Part of a small language model's weights.
Size: 20 layers, MLP 320 GELU.
Training: a variant of Muon for these matrices, 155M tokens, 4964 steps.
Each number is 128 + 32 x the weight over its row's rms, rounded and kept within 0 to 255. Layers, rows and columns count from 0. Numbers have three digits each. The size before them is the row's rms in percent of the matrix's.

# layer 15 MLP up, 320x160, rms 0.256, rows 302-319, columns 0-159
100:196154115135164129146106126123113119090116153130161118067190119106133151148167089143112158129122116035086158112144111114137115101024121117107111040144164123113116104087110134157122181138181159135109157214165112112140077154160193112115107143181129060126126135113156116140120145182132198128137127119101142124151126183092094130174185093113165106096153191115180132139095091130135137173104157149115101130131165089106129160133134125086126132093141129195169159096140074123138112072117080
112:163073127131129164199113144093133164131142134181089182082105124128105107141146117138089115136145146163149150105168104138128135137135157175188114115078111073167112156091100115048083070114096070081154145147079171118141145152064089153118161111095144072112083142095171092082141121128175105165170131106138118119110067205148094132091127162166203105125112125091102148136069149072128121131140114175152142139072173173145164117169192121130137107141166175162125150125125162116139122097149162
084:135148127084179069129139112139131101107084118180078097145139226106122107101110118083143174066172122111133141190170126187132104117082147112209158166100078097139138157103093064140100118094065108112142097106148103125119171132162125117135150119154103141158162130104150117108096179118118149143087057137143084128081171117084120149154122109099091133195118103160089187168137131134100138215098172113126134115081191173118135127085158152155120144154173197148134151097124117107121133150123146
096:110173181139177128093173162123166128173148160156182091116126175087133144061137143108100102100161105170105084098082075122143146142107052102166133141107156131111103122147125155123128194121125116058168083166098144078101120132122155124094086107160132152142136121124131113113140105115135183100154143071122162131133147126142088140131159131136123124113174161071121137141212153082075145095120132054149159143175198141114134142142118184084153131150205044147100094121159098131175073122129087
091:105139101144172127125125172147079135129116153091102147171115157135134116104105087065155089157105151137124099085103148091165133151127116097082100120103179118104147113159090058145126090126207142146087143135137135117093164176143129115139077155122148185147163134132150134137097067095088136183137119123149121174084180087129113126110114122175079145124089072161117111155185155109128099175149139165134133134119236166137154181145115101163095102067048212115122098099184141167096090129154148
092:133140175066106172204125075139111135129129144133065129091113099134152132093098183159110099136108090063131158173116166173131094151147050128110139167151189159127049107161142154120137097126214098193114130147160131085102181093079132151140150160058117162138082079107120074080111133146112189089116162159141123126121062143162151081138131157157136176115200136131140123129116142097145117100099122113096140131101113134169155131065106148140115126112176086108150120094128105145118088117176122
107:129155195099139103101093150117146135135065127172134123128113135074110164146104178136096158172148142179126145126199044139130129067128128126126195128134151098156150073174077113131128169130112113093092106088078132142077147120086086119147095161143161076118132128111183093106097189166147139078161146150145136082091068117109117154189159106103144097124132170146150135149152133130138110139115130064128117167173060116074138103082115157085209088153101160163144139108179160177109096097136143
095:119150125118134109125152141109062110154138151106112116136078116156139146128102155143089102154105132138154066079154117158148139132190105130132122080080081122131091119136135138165096145135084139139174090116084152136169101117161095132147131156085157103150099135118140127064112114172117068151127073106078114185093071174087088124102173133123118138184151142177155130115087183130165120068164185182135099231165163133151201132119167148178103154090137200129135133085128129098093143109198085
087:094121146104177129084141118146177132152167118156129133088139137135138127097124088170171159121114105188126139108158147129134098154159111133164133166104135128118088117171137132070076136169128163098124124136094104179107125120170112077059129131134072131185118150062097114145153094094054120131079135177149102172162115071152128131110095138118141121146113146162181047034139138090123113150055163143110127159154102047142129125090122183183180109121138175123111150178145134114056080158099156
103:139199157133097148145136156105187116153142136101092136084101168102113162123152195137132080063140133077141112170108163112172067131167110130133098122071144105170086130146134061154075095179112119116108141169105084101063067144099133133144139170138077148112147078083156156162167079131135138132170207173191109179103105111196094160134159110098136119102131076070125127132163137074121095147164123071150134156128156148148137114138143133130166120137177105083106107112178101110118150177133105
109:126139089110130132143123145154086123143116166157170165141168137093140154111115106081152147094138138104183106127141143112130175106132152125128122144084136154135126164129074152097179135128118125132150116172089052120131103147106126154082163065153125186049178089124091155134096054096118128144151127145185159166134112172073099136217152133069120132068158125122152105134062091106131183133142091103146180145210174103098129136130143171121110168127072165095110132040130177119128098071112144
094:171104165180100109180084126098143123114163130134143093115142110148152100120092143115104165196106120153113099128082069127169124128111115126119134134093119102150112136128141085129089141162148095122084150082120079120172118152132135129142129180155077133160137060136195189095154132152108157159175139063139177139158142146088161094112092197122116134094071143112110111115127194052082153135142071133133120154164112097149051029148152137120110154122206177158096158124141095131162086101084142
115:131105104080135099134159121125111155148136144084206066098165108159113176116115124050106162074115115114122149110114113166166110139135104147103179126171137134142112150150146166135118166170152167095142045095116133170146129150152127180121111141168156100074120140092133097125171128099148161128204139110146120109141055119089107156098154135167129107153180172117129201143124118145110109098150118117043095082122085189042122088222145163142099119162136112100163118095167157125099123097159109
118:072160067137134071180113118119144127138170124118145158128142069112112117126110066106126158102104075116146151074089056139085108135145110091085162144081151144151162167148149146179169101141174115150157051097122086112118090152163173076160106149160132119124115145142103153136169160100092165111109118180126160165148142102117139127063150044143101110101158169080171165122118136113169141119213133172072137124124156177137109201145128162123127135089138118141122101067145144133121139133122215
099:114126137163128126174074114110145103123150130160154107128125107061114178156120217137124133112131119138134064122199106150131114152124125064147144165113067145113153140100126169135221165119091075185148102157153168131165052112148093118082148088124076158108132083183169133118070135130077136103178091134176123100140125149185140121140143122151070153136127167102159149093120089099169051084173122136139115108146107124187191100118147097121115116146126170148151109132135100106190080096147124
102:097107122140088156144139185136148159075153119165160204123179163193123109137181102154172119076124125118149169137130117135130102099162116128132133128157185107137124161110139089166074169127112181092149107099161148161079154140190159054132058097125108127149141102167144074126104132116127080168141069170179098071121082127118136131136114145160136122053139136145133093142139098159058095095168136068127157023135098143129114127110122065120114149142131089105091174170171143102127106139124111
103:132134115185114069163152132076142159173101173098086082133143087101119212145134126173165185089134121124075116070110168151165107182126104169150135117127119151101195063134179073140122148103141098137125125135129171085175148095185087168152119163091141160119118116101117058155084135175150113086116146119086087160124170124111129168160156097141189133121122084102182089148114124112131123126124094132127101106156122145127194074142170144159110122144149140173124200171150169092112123169122072
108:077142100120153076101125115140125146112139135109109216142166156146172147121157131147155135102193176126102108152136135154126095121142110136106155116107146063178089128109106159111131123108145124120153146119119126079102157114044143131121143128125087089140095136174083110169117149163091199115090144122114089165089117115103149161209077108133102148091099107187053165090165129142132121101132155101121164187138108062055102101116199148165194171169111146117142150195102126103098091178123083
# layer 15 MLP down (transposed), 320x160, rms 0.138, rows 302-319, columns 0-159
101:163133071131145098120128151118094068127109148136178123136182138154220115161171144127146149112113158119121123134145131127063117105132129102134099148108088057085143119106162105112034139154151106074123132132138142176175132081120114114159115110127143100144142129074134122126096165183128169096161136104083090161139159080097056162126128149168166163120130072132187059085146192127223123150140146108104101145152080150118189133136106089097077061146092148177162154156156124139115147130133119
121:179161169162095152166134145082141151142169163091137121137180129144125160132131116090106166138123156130090036102098025090127162108155142097103144118156094126147136105128169163148128195115129131117076143141181125171075112109088118118115114137134153125135066156112080127159198118054154126181089118134127124142165179098104065177076090156127121096130116068101100052169124121109136126175145137084101154121135085134147187131103163176105146139129121201143151155111094066135126152122133134
086:141102131145161111143175155118093136165180155117117096083187103200155184152156125162097100118091142156158182096123121129113109107088171154144127150157161129069126135142114140082098082139232125082122079155100115135125088103102126133129183105096149076139144108138095080181135159142173137090175192066066131098138129112151155141153108171130059116111117116175149079133124105122146103080115135162181139100065132169146131118100069096120157131205096106086122123166146133138075124107096153
092:099166141113171213115109143113188150151084146058110086110140159109131129084161172115167090060206116146140113116041150144199126134076133141113131114087071158104108103068102149065138137105174155100113051144123158086148096123105127113120091148162124103171126146109139113136169128155133121131166144117156103109117106085118140148106142150184122136131147155142089133121179172096102139206079162101088144157076192149143134160113159096106151088157157093146112095137174104140169112149091142
088:117127130138106146112155105120086106130050104115126106161119139157131174155078167182086176152138171149116143127123173139137126154139170197132125115108135170192093168176165162094174083104097073167065117151121108142127114159069120143154176138108100077105097140135160100123104162159118117117139188126198114151166081099159183120109160045133100111112175127124154181153116168079065140068118199126143133100124101063161082099109128106077095175155104106133140123088096129136122116112126103
097:158118073184113118137183192160150124100107168110155135145173127120122094097150121075169141128140143164180100156101100100090169121117217134106180087078076081110138131120100148136095150119037160100134163111108057124158152192130047059108102127196121111139166158169106141145164126092130086158114126119098110139127128116163148157099115119160125112073073132080113085096137163135172145169142145128124105134197128151094123128156099126131128163201089135099170101122130105095090164133143132
106:133140123127101234091178109149138121104134132099142113159080144148098163156148178117136112112145093152172196112176105186107114164113156163175073166143074125152128058159137134163119113118089141093103085097154131116101060138130153137181133078141167081189152119086132112141102124149110104144116047175095126107137102151099090118139192141144130137124126136140110170153177100133119170102118114112100146139088080157052104168180102085084082126160127114121087132071170143111114184176126124
084:099148111155183104117169129163135126178139171059116134150109121154184124136068095097151157129083134133093037158150149098157116156145127089126105124067139138140140151098165108063156102145157156114123122119122111115156093175148118116107092154154145137141121133122118112091184087162111107128132186118082146143079134107103131092115113123095134121167091178103099116127117106105145125127114128174151091110197127059149158183133165098185076170093239176151144089113108044152110090135191151
084:091225084142075109178127114095113167123156124094122079117096102150186118117095123133116117129138110122135114116107071158108136091134082174094100126113096086097203184130093099186185156140078133117183158095117159153089163165112153121151122152163136079138111126142111059143117151136208095187176135139141122132116153144163116139097095106142126128118113079087090147211092171113172122143144124109084128119137138141159104122149154108067157128103147122093158122060172084107167110131184187
100:164090109148136145131114159178145142087137094127116154141128101086144167144097082158141175142096123106105114090117105166133105133066067113133162148123137148120141059141156155156113097120131094137114073134167108135068111095127107093118138099133155221094178110084135082164047114169076167150114102119146107097127166141114129107118162159113122134147158190152098166147152160133175108147123130141140075136180105121168099132118140097146160097145161023118153188193136146162013139116159143
100:121108110115148176132106201178098175159105103152037102104112126133059125117107128124126128155148139120145198137133128121147126145139153176141086145146157059118126167150126124142117120033211118105078060158169144110142127194092156161120104090143142140000138122078072170156112084094106143129134120174117089184135134110184154148132100144145114077166148122134144166070116131128145137126140126062120118122170154134144100130151131079078095131171143125099120141120137109130171140129132143
096:182117065146121159122122140096178184182152121100075163132098095124148168124127124163247097095122135114162092095139135110090127118071048144167108171123132101133132115140140102190133051118148097141168123074130170191089152106110132110159120136072164112119137087170098132102100135128161144100141173163115084154136097143051158086103187144147138130150164087171149133143151105114152104142081135090096101120155095112108121151093161138080172131185119089102165154167123143144086164127100120
110:132133152090103057170129152160120138133095168135205125159100120128148158122106174068097109161150171161103174148058171126159094085148124128109113175229161143119143147127115134136145107156152144130092096195117163140125119143138110212127042103133141094172077132118109130139159149080149080150144139088097116089132077109160136178086127108090096127131103092164114090152117115185080105090117142099071088136143102139090141158142200151140131089195125107133129143112130126137076104138165072
113:082126098124113095130151106082165121188194161116107134124164100103136215115189092080168124084135116102148168117118108112183144139107148126124151173174150113151125156150115164127101123118081148098176119110137155143130107083089102138081139102165027107142132199109114128195132083102073164100134097147065109137091125109087111105156136131102181140159158142166169126095131125154154131168107113146136093134122160087141067168119091111085200122141108110144124114094088219184084124138123152
099:120105171169181186112195147089153142151140156115118094077108091176121114109121115105132169055109136205162162101079099102095114111142114159119131113108143104093126133180137177143070157083135109136088166090113150133104091067124118097048218080104145144101171084174147124100136139168114129136120209122152138133125127124152049164096155159145137123142085136170144109119135123139087064141136143155167143086157117145128165131099073139081158107172092104143124151110180102131123111112151187
106:142115096138167090096121104165129091127079079094057121196088081109117125143101144104071190179126119126101101117139121125129192152125167120058190146098157176124116143160119129066170128147114078159116108127095120136143230178123117120148150157166134158101067138122149169149127155175110147143131195146123086158136141107110102150134092094117085116210139133125121157067082101126169105071141114112153106210157095118168132123116138079103138126107135150087170103126133092192158133128127118
102:118142074186162000142127122090137091080138094182146121100136122105128129162097149116146144114142093132057113159131096138138129193159071109131139129158141065106155096153198117099092144103147127167120125160175152061143047179145105144148132117121083149126113112090142099135123088115126140097138124122104089113106134139126085126222174158156146130124152134147137130091108168132182165113152140125148094142081147133126189148136086134148093121142131154159106125140168183154123120100114120
092:110112167137090243144122089108119161143108182125175111110157129090148118131119106112099142129136108115118088118151213150170130102126161118138104088094116114099157048132094137075102128158135159181010125130126112095065196114128160183111161168171156118128175130137104161182167171088103103191159099128110097092098100099156124121116114131182131099126095123152147130137046148087151127122091109135138183109153148120125165102140089101190110152127142110140145115060132115135137127149147146